Weights of a small transformer language model: no biases in attention or MLP.
Each number is 500 + 25 x the weight over its row's rms, rounded and kept within 0 to 999. Layers, rows and columns count from 0. Numbers have three digits each. The size before them is the row's rms in percent of the matrix's.

# up: layer 2 MLP up, 1344x256, rms 0.0733, rows 937-954, columns 0-255
# down: layer 2 MLP down (transposed), 1344x256, rms 0.0632, rows 937-954, columns 0-255
# gate: layer 2 MLP gate, 1344x256, rms 0.0733, rows 938-955, columns 0-255
up937 097:509556506538475461493489497520483529504478485458556480467515535490514467439523479502440497531508503509513499472471522484493528513501487466499461456519528487508523427472469462499524532512471470544512533505463494496487485510543471516474505513492500489514503504476454492555509503548460503469491503490478517480495558486473462492482521478514524492474507509458492508477519559495473501518514489477454467496476483495504528447508475490462525483485530487507496491477493488543549527494489495466513460495484483477514494514520514540487500497499498492490476443476533507518469475490509533534548507491487487487519508508546467480529499508559516528481532483493520480510522478493501487501531466530529492514517501531490555498522486512543462520484476505479523530496543489475525497497535489
down937 104:504543454443496511489501491519488460516497503480488505537489401508495526504465509483522521463443500502511477536492490538519509482445499508509568508493512484535512528521552494503490532510467494472474535509530494512535485493480501474517542471535504477501472511491554501533492514471519499483531522471548458492437487496483547514503524503513490527528486516532524495509489495499520496468513505492509530534520513524508448517528508502471469498500521473506548515486520533455481475519484506494508480511518518481496492492434480447502509500488497514485457495506510447514541503480462535518523477485509537473488474525535504536516505524475490498519508500493497496480502472492541472519475550461510530484475522481483467496481480506520515494471491482520511442495439508501473506496498472
gate938 108:530490515538479506564508510469518500511488486545506476499513480521513500497492472549490545475522508507531531470504475515533464517508457479462505509527522473482498477516477462488522487483482460489513483521509494480474478475506508509531553529531498512529509478514492509487444495501506524538488516517504549475530512500453501500508459481459510483458458414541536504516497517518510526520497510508504524506464500491500484497506508532488526511501533535434499496512537526495483546452517468484489482498486508513495545467505503485524493501504451495546475470490520461513463478536538493506522512495472492479530515523485458534530542499446487499502523520524456512538514443455531506530484502491505533524534515496489521476502499498474482523455485443508478454485491481497496489509534512
up938 104:531462472537535475531542527465501435523514463479482502497522471477536496525512502481452513523473491542500485473506510510459512502507474458526543541485514500495526497530503495503482516480502474468528520515477485532489518507481518503508498494504486465534551474541530551453513427476500477491514497528544492525504482543471526545490507510503515511471438481525470508517528520512541502486556473488502479516464495514532528504520485508487516534469517496514485501529515489534470479455540469485506494537527493517534508501467482476541525486524472518478489519518501460479516522503477504474459491497512458507511545494461517496539520486464492442464473480489443509519510498459518506544489511501502530522509503504499494492528500482497514515472505531470447531508485490497476511508511463
down938 103:526521488507511545495494493511483511492506500474483509451475558466433510481471454480511481484457508512481527503480456513513498526512516519503461502509482494518506522473551549536481482514547511525513503519477524496500454485516523491479493462501507475464498530475482491524496515494491544450543499478494481495498537512498510499521498535520494554499519538485527498501471519474515506515509487518488501448528471494483492479507504481471492469447534490541494504434489472458477499540498556468509493541473514475498475489518522510488505502490506505452498506463510461511519505487531526505500492505460524511472501480488520561461498445480522481486480480466542512492494533513474452488462505508469488494497542497498497519486469469535510555509573512510489485512548476519521481490518460
gate939 102:510490503507517509507464481571469487535451486491495519498512495494528472470529509510463536524494499504463518521506464516483509506467537501494569538525548505514501468465535526485462470510502502479504525503432494495508480488480492522506545508485508459547467496511482514496524514492473505534515512486437522516478536488520516411511500480503476525438496521526480486558502511515488502484467467509495525502465474507527485523502501476496512506511520461513477544480503504484485464496498481504477532497525479534525496509521494461505515493541493507513540492486452506518484475515481508486529537508471472506478495506489464480495488455567541512497468478489502515461496502491489545520506505503514536509487505485510541501457473531454504473499527518490478468485475497445493446472491532
up939 101:479501507527541436524495501493460485520518484523448510498497522545475480488458451495512507463487497523489512501545511518491519512497546509509492497495453506469534502486516471506437521482509515493505493496459489453478526514481447511496535515502540520516497498466515481486498492467514492477519491485521525522523511527481515448483487500504528543538537469504476509506504453507481441459453489454545529505491548529515481517499501490513484547485524482555498501518510492486483498523554533486520477538496511532493467498525501515472521497494513516462459484536517496505499505451512473508524523564535508509461530478524498475508462469519523521465529485491498511527508473470476506505491499490509529527470476483481512490456462554512472453514528459483500528524520492474467522523488495
down939 101:515495480478504538476486510478510514517523542456476520490500437505489469506492500489449493506508535505501526479413479512517493489483481517498503500510519482460527485509492474466527464468491530479540496501551483533542502497505561484494496519516500528500485531506479465490497526480485493515546461537529455516531507511527503496501527503526490479516481455504565522502523549468466486564537503520478487502553516501465511501477568507461509499536538500490486500515528467513538483487545477465479497504520461488510503517468482480526464509489473524517559476491489506505481502501470487479494510456510491513505497541472506497458523506511486494530494521518558503502497518483502524517561460510516495489516519495496515491466527472531513535506516514515458488477494553475479473528490516
gate940 100:467517520478525486514504510524493543482480513502421515500528526503498501561482513523519495519472518474497456510474495519471479494460522484482496486482481506518469509545521445492472455478490539485484482494484486504492531507474525452491544507522491534443521468455493492497528530505497510480471481498510473482497519445474465478493467494502479503521525530492490425480516480500517495449502539488521511464534486505512521469542542490485461506511469514448480543501489476473470487494504455513517504470494498511488488487526509462434527528484488455498475472484485505494537479517452518484523495503481551546491507528565495503519468483485502492535517485502489527503503459498529511516492459468500503520544530456493511523487459520512516529508451498514513513495515512485524519490490518
up940 099:475457524488481485544534515484555493471470496487523482504483510475466505526524509497524468491484514583517514536527544487467501473526533485467481474495522497465491472489476486489533490462518480494519475561466462470505494492525481516467476498498549463497542507504516504492458466510496507478480494525524518506463479476523543464490514465537502492474474482530506489472540511490501535492491501501565492523448483481476496466483519499452538493484488475502537489502477469509475489512493507509462513489528477518467502445486497505530520512513465532481557480506476527516478509532518439528495479490493501477518535525479541494473526483485543480510527471491512537477475520527495483510481503537492522524494487509544496512500541535505494535507486536528482497479492523486489502545468446
down940 101:487492491517503502503462508486454554462549475448480527485520457474517528521491506504462544491527506471458544467532466536483499479490486507516522562477526525502530486507508508505529485512530527558453507505479517542466478542466499462512529465482530483505505495520478450506508486521488509514512496524475468547528518497484473464465495493473501499521514507511524518513481483505506516502503503499513499513478512477482506537492442478534466513472500539543505499519513492514508500481527504572504447517445498507507524507497523493475472469481535473478506514479481500480510502473501512516518488493537538497492499500479504510436444563526535495513519474519513476449491487538519500493509505504508487505491482521445535493485522456520485509509480524466527523519444488476528469489492497
gate941 103:489474472470512483489486531552481516500485500548472482570474515500510522492451539454482460486452485516503535540500510492499471501512501514480484525502536503494482494502480510497504523524548486501515494486484499512507486551517492483512493484458569512490514501463478495458492480508464441579488495484471504511519463447508518509471480500478528531523477535496498498466534514507498492481514518516493512519495522476510498545520493488500477514501517462466478503528497527504509492536501499498531492507481487509494520503446539537460485490479522494481453509506501508506443547465506521478521507486466505510486506507431488534515478526501528496501495516505473513521450490476473531567495496510514457531496507564478497496495509478503529508451483508499473463485536510506428536488497526
up941 096:488483536479547504486521465477488504491509502505480516488519524519485483499544473540503501556482502512497499490486435537501512505547462438559510505505496432454461505485476500494484514516513530515508471531527452524542552490535507488483492482547483487499499474540506519473476561525494526477504478503491550517499495505529523532479474461488485488478497507520475483522505504506524519493492475532504495476503485501502480517548478472491501499567490523495502536554480489492486487494494478503502495507527478504469491468506469496514511493489400471508491471570563506509471487531512476480507515485456445480503470491490524494486514502482523507478509525533464493539502482502490482517528511476506496530522474529493484474507504508457544529505475506479486505527484504518535493461502517
down941 099:470458453476488472530454524510486508496500506552476487494495445494527519472456525510498492435527508471498479514528513510441503534496524509455498490523495519559541515473517524526497463513517500473482472452469508516462484474481494478529488518468509498550476520502480515505517486469549429516509493484486475468454462479501537494540472520492532510473491500473510540461502495480483471535510500514513507503494510490510481432470491499499497452481502504502501503503459525505459496486518509488529507520448504497528505497472529522488491523504482522467496496476443483493476508487504495490517543547523509489492515478517505470551466497550480462526483505476534513470489452478511505532451471469486501526490512552502505523465495484516507483484485491472487482527496490462485505523511543
gate942 093:529490533501462503485538514528496491445475460456496487494448474485539511478527490512476504485516478537497505555475465500488501530498530473536467519476504481489482543475449485508455486512510471444521493504457522524503508494507523489503504492512548473460500509471486456492477469517474529488505507537542515514484484498496460506485495561513476497487514549481495486515488489530496533445504468490499503494503461474471497532474534514508481554511525503470499486531522530482527481515508498486501524486488498476493498495506498528441503455462475488470477509509513526471542496519539493461533465436497478472490491512518485553509504513506479464492474471499458509538547534455520475537520499493535485499486533497509498549504508516504508509463530530515469471499492504540485494549526497
up942 092:529497514520530496473509456546554465470467500497508465502470478509484457524481484481502503516507510519485492442489561505499486511510531458519477509453479481468469519483476522497463488535516532493534541498503485482491525497495463530510504549503491492486505508523451502506502528528512500487472505482433504538495496517488505537513490498515505519514483507443512505522510492493526518542528511522500503559507501500518493479462557501457484486522456430492507534493466488491517484519504556495489472447462524483503519515502549544503528468475476515498498475493520494522549509517481510467471492516518442504513513499499485488499470477457487495490489523498491497523520511463523527549529485482484490517523498526464499492498491515450516485462572528529461503462526508491469492470498534
down942 088:486468458501483503501460498489436537542532507507486522500547540464496524502456457486489498490470511470458486467513492483519519491529476509498515499528466523488478487537508500466521480521491520530501460486490494530480542490499504545503484503478499490526527509541500512507512483511521493519487531496553510477512506492477534474531475449473484520484504499532500513511536485492466492502482518482481507499509473511484500469556441487543557480491501547534522467493520518515460488493487519491521504552557483528487474501480486498487515537522509531507475482529462525479440500503496495532504525526485533494483467504506530502488475457489528553545526495476532481484476461561505516456491506527508484483518491505514519498496533468534533501512441475450522487512440483516514468489501499
gate943 095:502511496456493481507525507493505497557518501511517518470476493485520538518503471494485493495471489512491520487488497485482494497467529522512498478474512482478456468524481454510484475457466538491451497541499479474527494518474501470532544528512528471544507485532489469493515508469519537467527478498497506503513508465487493536513459480485478497494501486541473477505537513511482511521468486491505511529489519521468474469480508482512472520477481510518493530435517467504494460451539490495527484529480513482488547504495447491533509541484511506470525499508502489513508476514517541492498509489458509490527438536476520477519464496464468537479484488482471460543538541525519488490457496570493514503468534486483451544471452523473546491531496456527513481479504526482464557507518488
up943 094:477528498527499511529499438540478532538503512500517488523480472511489482481546446489481497469486493479466514514483487472522500479547522514532533469554489499535533529470487485469496484511457499543562510508467497491515461505535506477472517503528502498440465488502505538490506494524457499499468540438476527481464505483535544525486516497479487509476484516478467517488472534500540514541516507488473478537499519485468502528491513485501546481521486540507491504521495523507489517510496543477504446498482500536522487498501468541504542512565501492504500481522492504480532506504488509481522519525503501487461517499510526486534430499521535469508528492509552537501478484455477475464491529517506506492524502526497530538481511513485524505484539468534484549512539481503513453506506506
down943 094:530448520492472475465515561483507450465496488486463477511512500526486499505492569496518503513517485499506516512503498511471477489509459485462472505479503486483481471504534515531490524495516497474442522470529505489513531510469483456503502477491507485560521501479505492535498461498501493506517494541517504522529467527492433521525468499520514478543517484509540460506501492506473475466474495492450508480499466518533536463527478489529447492488464496497469475493462475505556491501487450514500529539493501471477496506485522513517505478476467484484490517498470456524481512490501469482488450457479507532520495497500471547471550506487464532483473513466434479516531499488502517530510477477465490500446461500513467468511488492483518531528468532463512466480487512475483535514512483
gate944 104:485500502488519513527528489508507520518524519531472459530497520499523528499459513478539523514491493458505483467510453472544547541500489486496477551469554494520518497504511482508479479495527472524522486519506538506516499506507468568472540496550538489487483480516488506506495494496501466480518538521493479546511478518523455494509486455505516509526505552482513505511508480519495488501462460471483498463491509489548526483499460524517486486496549481444444484542484501496516469509481507468500457490522496514512499516527509461474490448489533482549526521524456545550469498484462485468510534539511472494490477498535521525521470507476514525508512459505466484571489504484510508491491457515495487518443476474493526529529474517513468495509528495503511454484509468464504481496496508
up944 103:560514449536466478498469495497469522470516512505520523513511495455541542472525462495459473482489475556495502504513504527496441515529527527511478509509474514478469493535475502481522522494504491474489539479495474515544507499457510469542509462461499502518520486476496487505533503496492548513527480493528512479530509478421516485510503525485523529503492515501522515469474467476513522536515496472492480457511495519504516462559537554497513541495518514525530534499512486487479472558500471486479496472476473514472529470525470525517487504529517496492497481523539488493504490508479535498464548485486507480526492545470504492466536490505496514482489495508480481475550439512474450520514483511506505474524485544503461508507522500448485544541508468471498483495475481512498505457499484
down944 093:463454478476489476490513492481532488511530492534456471479523518534476467528515501483513472503520509447482476482495470462535545527488466498528506503481485509503505520481528535462461502472499500502531524523494526504454489505479488502458503524498524481463450530481477515505506485531521491461534546511450491533484478535506473533493456485512537488494480479476485506486520551487482482490473492528507476512485471470551539513458455487540544458475516491455510454482515528508490531490461508471518521518558499453473480530500546451489475497460535448496518509511482486506492487469477530513514477514476510484475506476516542520521458507471506491496513504492481476489508455495482492493484491503453431473485494494506526501502512519532510450477481526544503484495499482524516494501503526
gate945 108:497507460523475505519541494515515479485493460493505471445531511499488546518434515495457526540511471472534495482537522507471497521511470495471453536489493465504535505478504479496534451510505518467542473499513514518487480472481446503470528518507503451508506520525502485483504569524495478497543509511480515507492499526514538473505456497522520503491528471507500449445491468535515507492459500493525534547481455526478492477516498478546503513484498496495495543509499467482462509475511528508494494492479474517464497465482530503505496518529515516473499499492485537503522507487529472483512526506503424477578491456510488509513497467506515510538520499534493494525510474481472475475516485457520511491549484496488502483486522497477518484515513544481517501497526559522434483470491506
up945 108:495508477498449476487510486476529519532521533504496509499502467490489507524544462522509498495472500531491486513537488513530498509474503511510548496499497499481467454487465504533514539561493476536442516525514486522525471485511544540529513441518513501493513552486492509518510467469474514516522484497462451447454467521494509494504522491514486527508511568488500470528463529537505476497506511496482501519519493471455506501497547488489495520493522519490536466491510454471525459560498473492527562467549489455523507496502493471493508527472532526519526472513511449524506471468473488476510465498524509505461500513501504483483524538507477501466475462517537516481508494512516491552503485476499491455477511525480501487505464495509491516469482470513456475473484500478571504521508509
down945 102:491467464489455541509493499483515513482477490493483492518495527469512470496491467554485516540484478451530460470521509510478458504470502510473463515465512524493494532473491502530510482514514509521517485479481527545492504476490504515426474494512476515513472488557481491482515512541508522498489504528481533481486482546528500487495477488512548527498547505497497466481539499511518518491482482486485545549491481487541480484468519502476528513526497470520477547498470461467472500497493531503525511520512453496486488455466485501514561539510537508466488495518440525505491543460510463489520504480529434525493437491508482550537516512489541487480506512502463491477522464480512513511526513467547501500500507514481499465509541542484516465506523507492460523492518523522454501484505486
gate946 098:497508483513511507468462519505495483520497497513549514500509490491520458489489519509467506514474493504525479510483517496478522498466565548531480509448524576518524511501500493496494540537461510496481507530442502438529503460505487476495461479516550496514500477466480516510525494506513471539520486486490493514556492485474523487471537492537523491473495507497482516534483521497521497481450523462495499515486502484495469471508477477511525494481490534519461482485478524500491522510498545471486473502503466494535510536528481478470537502503526499507493450531552522493485496497535492529480518513489467482502512542557519536551492523528505509512520497488496483542515503502476514482559502530517490441534450480555481452474530508465467527536489498518513467530488489489442505510506526
up946 092:496480506519514522483468478467461490497490533517544474475513498500520543479516533505483522487524512538465502516479486548475515589497466463459479503494500527485536483507494531485529494489537505485490466493468530520554535456529555502511554524508500513527469505523569516531478492481499497545475479500474481529508492506519522485482492449532487499479491495476529489492578505507508525483561467512487518481486515496498528485514508549498503490481482499511474505495457466497495506494521455500508492547477504513514533506485484495500477470508516501514500497465513489461477488467538504492482516486500542521536494477496559495460521468489451537513466536469517542486452506513498544483504490527513522492489506493477473484479540506518519478496472526519507492459541541496514486512523469
down946 102:492461488539497482516469546480512494486496486451519502536461520498512437529487506472541483509469467438528487465496513488497467449481511508521531503494496448512500502515469476499486521508459442515466488507472478523512472528476513506458423478511500530493513538514489488462513495502513533499507497510506517468508487519469497513461498507495536465480485455515490510486460483448464499541448502470520485540507487461480497510469505474510486500513460507487534542498501518494528446484470528441538520513515524514543473452507520488507477492543527536486503490519502505529519480490444545471510552517535494500467510487495489539524491506504505489505483518507487467506491447505469495503516520482500500497466509479515501521555484464501535529490489476489501512497478463512469527484513501
gate947 098:491494450496535514525522481479513505496518486471547539486478483503529526494491486498454503456491486520531502518503526517490534531524502511540510511537563465530542511478523513530526509503454479506500522475458479457503522499492547520547505510500516486496486539507538500466522520568488479506458535540519491503467491483566538488516498505504523481457439509527506482500557513493524517467521486511466500459517487519537501516494539484521520505504506488476522528485506471482496414505511463516493500534487507501488481478503496486491484498494493535502533524585518485508458479460479549498504551494513474490469481514491520498510475467485500502473492501477506495530504493483508463477463523549507507515508544505491504472430488540495515476498505493478508508483507497475493511496481521
up947 109:502510517453487475496522508490497526518462499494496466480483474472457523497519507511495503483481505542506518528500468526438475443510464518529465475486467468500510448472492497511526496479496479510523504490511508528546500489473511510486511501470499490519523490512508466521514464457533558464497461423510487488534498489475528506502475486498536467506518507507517484520487426477434504480494455520512533518458473496533540488501529556501502513472495482530484507492486519501496525474465523501542503496483472529476521557533504528452505512511497512507501496485503503543515476521509412527526469502491486536495539475503499532525498539504517511514455468505516492469490495470515539498498496497473547507539502525468510532509439466484509509521515511520492542525491485511495488519511507
down947 109:524548541453465486541501503470478531488464488489495448497541494489542522495427517521498523495520496551534513478486518475497522513523477450541517457528487499478525495487514460512519504541526509516503485494488515481488497496486491480500494511471515463523519480477500505528503498455479529485470506525531512526553492492467484454527487487464542474476508508522483489493561513475459511446487481448463498555467488484511487536503500493568457539534507528503482496463470494468456530474474501499539518465521473506494483497502565492517510522502522534477510495490514506538472513485469498508510524486528522473496461504490450529515541511488486519479462528477499486485501461498464517500527508462533487471522475507482495508505517499481501533529522469476497471524474508505514497496499476
gate948 086:535446515492483532479481514526510494501482529526519543506482534507513494444482517544517553514492501475452544493505518517526496499477537526474524488479472521494508477505475476495545464535491514477501489512483493516460503559506507458543488502458497465502453529518509485476505505505458493480492451507478510536540499478502507477522487468447502514503497500481504494494537471484496487482537482463492502487498494477551492515484481518526476494505495500492537572470493558526532524517566518507486505481525539519493514539536561518472489487533534531551552520518504553514481467545488511479501514492505479520467454469489518521476508451473481519497478523486485495526516542510511505475480498491527516507500488528522483488472509467524502478499503506468498488565480498503482498485492485
up948 094:530508512528529493486490518488504528514483487509501532509524501490509471499469512439487456489487522525466468462499506545495484504451538470479505506477498486536498499471490469468545469493468509472486464499505473468501522488544491516484491503490494518500515518510496495509450485459518479493514480484473545486492471535463468496486486503539495509510453468469483517430509483502519488512507453516538519523496527471506461514523451543511505495509470462457503541518471488518504506492501553482487476488522506505486496473509547500485493457511502448525481496499552556528521477477477478486520487500498548539493528466509492503511501515536514453528469478491466469466516517544456510551494493497475521473511497518502521517487473564456490453518516577501521509507486494471490475481487502
down948 093:503504470517451527507522483527517483502514542460483457492475486500506500511543480523492511492522471465519489547511489483528540483538485551535465453489480511460477490537500499498488503498552475492512485502499524485511507509491514446529507504492500497511485541480500479470541547551502514498480500498505508517535492458505551539477487478452522486517532520506500479550472495515468515468517509480456497487504482500476518441499515462498478510486532511544523492519532484466475453458500468481519493502486485485538494518487489483543487557498462507461566506492455490484516482523515514533492503499501468485537478525498468521483492508494506518477506526484510518511481468454543462480485507512535474526517503507470482493511517435543509504501516414484466482500519472511507531518499488
gate949 099:462438504478539494534515486489513500500518521451467475467485457481498475500542500487497511480491452424446492531489489467490494503527487516534503479442541453516518526460524493516540540550503486496520527512500475508471521527508479475499484476509465503546506491465500507497552504454525513516498495522501514499538517449533515476505534497503457495510495510480492507522508509539530452495507528522430536508487540539543452502514486478555489501461536508489521473467512469522491506523498496499462493475500495470519503506471489489510508480511521524482481532473502512489522516490501484504506524471520519468500472496488466498495479535558520497503491522470466492489455461500523518514491500502474506475446485496497479494542472484521508527487515511503469515504529465444538503483480502
up949 105:511507490473533531495505515474535509525470520474462510479482487475482538544554488517477530493506453443498519510523511498515483537517471503516527490489502462503498542516508522520579508534540530491497489490471481494454490541539511508476530487515432523484484470528506520501516504499547478495492500501501528572526489486468549499497522553499454522469500496492489509531476531532493470480527486541470517484507529501480517498499484441508509461506527528517488515521502481476530526492508484511456515463508466511516489498500505475490519499495487555461467495467483496483487495509515510559523499462457521455516542499477484488504504486527469516490476481483445489518502525547546524504497490495540544480483509466465505522523512508498496459456520471527473497500516479476497527500489503
down949 096:536541481503506519470498523522479509484521511484518478565508539538517515531489520536502502514505481536518520480480507516506462518497537461512517504507499522477526493506495516529455489488517486518467515495508521504496507458492501492473524505503501495540492510500480457511462522519489493502516487511477543481535482510488454474472501500457469474531470535499452512540520472461463498550480459483485490499515494480501520516489547547460472482521479497478510498513507561464503493503468496522501445476527479504474534506516512497477492529507478501505527491547503498527498485483500499455483485454529486490475544511514510505467519502465463496479465497569495514482558587510495534474477504518477499506518489492497521540441503550510492470500483520530527473492494547525477506538466554
gate950 105:535482468482448510520480459518526478475490493511454521503471482509481523512473475519515497526504521514534484500498548493530479518511487481464456483460458505478501524475487504483574514519497497514511490517501506535527507522515492506521504531524506512518516517501501538509478458475493472486530516493530534492492511533484504503495506466480498527558541532459510515489486480500491487468506508488474518499493504513507493485531535462519466517554494527454490474517533510545529485534526511515529496508510504511509468467512498500490541522501515489473467513475499547504467496526490481497450536521484548467585479527526478481486503445490460497536479522461512504476473475520460507478508523507517509493527506508453527461491493496485509511548480511485479487538455481486433459459450469
up950 105:495471522512481446541520515499502491480502478535490480477541513501514480515542465463468500472544494543542485502530484517482541471520516517493495492490504506502488484497481525516517476455505477476519468523502502466541467541493509460510490508568509476482495519536480481474477501494518505512511526507505510528510480513541540525505536538486525517528516480491511492527482472508516497476506485521517480532523499534471553503463479491479515497482516475506478488501519486477539482485519502496500528455464495498540544496511468530514477525471527478505513501488511477510501476547432516501454508495438464517507530450529498551531491499467534504517496446494494512528501537482491467499493485462488532510536495485553504556481451504490520504467557523464500532468505487516469534482547512
down950 108:512467500488484464550485487451497498491483465506507525479521520457482475527479455450505486533512522497528506518516509468533504513495484472487478500464484538506485521465543456486488527496484523527473485477491495499526537528515498512518468490494513519464434495439529590512450484523490512513488514508467516495483471492502501509513498489516482529478506519472521482500523511530527481493484524484508478524491478500502488511515497516491511496506504513490490535505480459549473483525533453497507526540541474515492516462503479478501514532496509509490449451501488524496508506521544473534484460535480486502488465503516502505530510459443523523535500481490503494474477434494485447470527512508540520499507527476534443465511545531483506488503515472444504524554478485535500477476521494
gate951 097:523469455506477490491491491496503516506500496507492492481487474503520518486530467493467567462553486493499482487591499473520496486506498504505491524501538477521498466495538531515489508498497459533522478454462515514460545537509486489467505485512505486513493535524483492476500500496467528466496476538482482532469478542504497530491510490521500501485474492521508494495525509525521485526514476505487461452437495454534502462497497537465465485492489455488501485519493528492462476578504505540567481487515483535464496484466485461507466467509493512493531497503513483532492512445486525474507532526536449514496507475522498521520507522460454493464455465509526517518483477540522446483514500487507532472491522471509512509482541469495507471514490504484536513510505478469533514518485485
up951 093:515499489515477496470482488463475496490462463475508531489494454529493533469504511470521521479552506465498502500479504517530499511493502507495546495439483498465502508492496478513486498526515474496504470531531530474490555534497440498489562471512487512470521526473522476472522500502522499503516520507525516523484549504481515522528491477523537508537528523497479533497524492513490526485491505501450504545530467522529513468519493483470460508500490529480475466480506513521528523483471511459488432511517468482539522457513482509549536445475502505509488476551514514502480510491478473496513471528509468496529503498494419476520519498503525505536523432511506472489550518473476514498494542489490495500513515513494480508544479499499454529460491490508533448452455505514516480492474511
down951 099:484566479498500485488521527535494522534519518486461496524500449479519495481512493498516473485511468505501453528511503470505468537564467500479459482471491483491486492524490495528516496556546507494491543525481481504483519493495541502470472521526464489534524509533492486522482508482463512473494533497505520475540489508524536487511510517483485484467493471514491491496521470475503494536470477472539497486472500491501490516535476542517486493518499480529515554502485470521456469507517492522516512507495536474473459505472469542452411500479507492470458541511509493506508491471490508518510521467485527522456490496508539544537502491513476490478510551459544496508471485548544482466469461509481536490508518530446459521474499469520500502529479502519508538479464500496511459494505481
gate952 103:534504489503515506493521515498491491520508525541483500487534468485476523487433521529516520527470531517497540506505474505467446499481479484509494486476476466490505511477562521487504530505504469514522485445500482494519509468521526536505494495460498516509503539484505527478456473476462524498507493505528542499522502502497493514487458531468519525472519535486546475449493537495470461523487458519468491530470491507517553501531491523527489502515514476498487484516507488486494481481550476494487483501446482479490491513513489541522539534536478486520499514525517508514473501483473490494466568473559470501512538478484522518505523539535455540508503491519501513516492489437534508463456497520458509495527477507450477501482441516487494530499453492530517518453449485469483507502490482
up952 099:510476512501492498497495543515521503464525537493481530507476507503450482529528505531518547467507491482515517451499510498480500482541517512515462475507491467492473516477523500503479490519491458496497517555473499540522495506525506427501532476471500538481501550481476524503471464523492531525447474502484513456525541519495478501483458480525566482459495460487480503505425491516500505506535536484490461486519511522474500504520468498523501549504481542492462479495479488507457468530480502475531548499497541480476479524491467520520501522505503529499488494492506518525493477501488492521476506480483490505478475495508503458467512488506485518495453535496538526535481531502471506431502491493483505472472489517495450454447514523492503475439533470517503527495521500481533487523476536
down952 103:503550512475517469500469499469519530547497492504512523469506476493512487474464469487472487542481516510506460547490518472475498524470487495507510538520509486451524524530493492521475507506515562487548478482525455472529490531438458529492494502552478484492502484502519490539514479488536480497518497473466519530484462483488494508516525490473468500504507529482526521484539538480468524521512482507459504507458503457526509488457527492498521489520494472523553504486519490473516534482502507477452477512479529521503545484483504493433518449521455485464523476503515505541539490489490498511536476526526529482493500509473499524507505501504477497529476561512503502498523543528556504494497528475478475514519528519506552492505519509525488510539511520498483440511487455516468498503504442
gate953 105:519520500526523526488519459436502459500504551499515516493504548520511523547469495520479484498451524556499537508521521467524474443494499470506493471491503499501488500468449445518500512466488533514526503494511498497517535451520489510510488522524509494533509489510474500476515486517481496480507490515535454486525493503485514540489494497494505501545469437457501501467494456506473486537483476514548488491516506484471494474472490474529514508451558480483508547528496511484512544501487511494508511505524474526481522519498508564457495482466499497519502486453525472492539491502471515448493501527515517499492494511495469475511497454428527505502510484466490507521491453510498466526496476521513517492462530453503468482514553511519476492518520541477514507537509436511503494522467497
up953 106:506507500516504491496481504496493512558453515483517489485488490440491532528460549516471518526505511518503512528490518465477457476497469518488477515534508505453491490513509474513528512493532518501467511496513511534489474500521492495521492496486509515503487448520534506487460476495481527506554520492521525497450499531507499558539526510491506526563530516522516518491497469477467459531495510512588525497497464496471481491490497487474468548500471515518482499476506476525524486492535493514470484518520495461482522491513538473522508497494457499482457502505475476520543522475474484528498498469450513534509513473475504481501472486462532500537519455445486516501499473503463520473507490507502516516472514445535526450457498473522494553523516503494513546546530457496492460538525502
down953 105:473469529464544516486497488499483453525528510542481493528518521541457508463519482461555518512508438509518485465451457518471488498548538454493545475498510485538498498478531538493491478507513491487468506491516475535517465494485457487462513453507494511505511525528466495482491502548506483492509486492484514493493536468506506446500528488495501493481517483497505497502492557474548510486504495506433464525515543515517489501488486494451522497510490432478529531539484496513516509477462477488523488491472488542523500467521460471496486497466498506509517516490525522504478508517472506502503503510505457485491466481523532491511519489529464471498465522494516503494494550509554501517451474488482489517549483466493477542527465486453528508491526485479471481476510518486521550523478517
gate954 101:477502493491477477500514466540501490496467500470527523522513525514501485511502507528494573469544498534460483531502512504450457487525475559513443514500517518513477550501495460494527493516530479493504485488500511517503491484490501503524493504505493554487500510562532474507481534492507497503540499520487485503499469524511502510514471484441523527453490501428488500524494530479485477541528464517523464491506488463534501487508486501445477517494482495475509445519543477509526517514487458467446508436499505484484529520565480512493478521486491531455466513497542480492500495489521542517524475441490498480521549477482484487509496476503511493494497507452506506507536473500550489523495500525529528468505540496477507483503478548497502535536478504488510520501466500507477494491506446
up954 095:465474490435513516483485483547488498494470515494520489479460530498454472546513497449486503484483481469516508541472487464469534521484492548480513507461514491497497479466536480500521524488475464476471444489519486514504514524472518481497509461473480518551493501529509488521508490500526481544490487486527509503544506507485503546502492506503533515550491485481507472504490499479515492569507461432490504493511469496465507537506525499518482518517526482445530493496488522515458545476472493521499509486515505489496505493519490469484477522521522524534499547506548472461533526512457521466515509527535497503529461451499532519486515540527550519497479477487520531525496477520536536502507536534476506514547524528475548476502473488497529534498503460499516452535475493481507519507510507
down954 094:528525536511516494506516545439480496465520488493502512522510488532494512463489481520527510537476501523541495447537470500538480497509520441518514487498502451481474500488507548513484489524497538531519579500472511490512486492489493518485531507493518465477519520474455530462468493504510497485483510483498519468484536493493485473477515491522463496455508536532496522509538457486499502481506519548491514510508517486506495488477465521554480486478493508554479551490521515476512454514497525511544493556516505482526520468451532498528502473498519449526533498503474526462511502484473477477476511508523492531501489504518489462516481477456488521523489496543512503502482585533475484479496466454476496514458507481492463515502512467500437506495487512546530517476506533488497512517511515
gate955 096:497492520488507498471479543470498529480514498548494473474538570490555471507461514462533522511495524523467498461505529511493573475493504502479517502546442512518521482485429497490539467485498486454547488524506496520516437516485474513521469449531473479534481502519534513479516491491523507459504499524521505495501517496513515491484482473484529535487503457459492510452481499490464526481518444470514481494541502516522510486501496492494489480493519496518475509486540544474489501487500451507530487498547498516475504481509492500496486521458505442516509472549488476475491499529491522483515488527520511484512470529514493522437448512503531534484523504523476540484526520527516526452519506501492486519499501489506492505542533503504520472490469487506485556488488535490496540487495516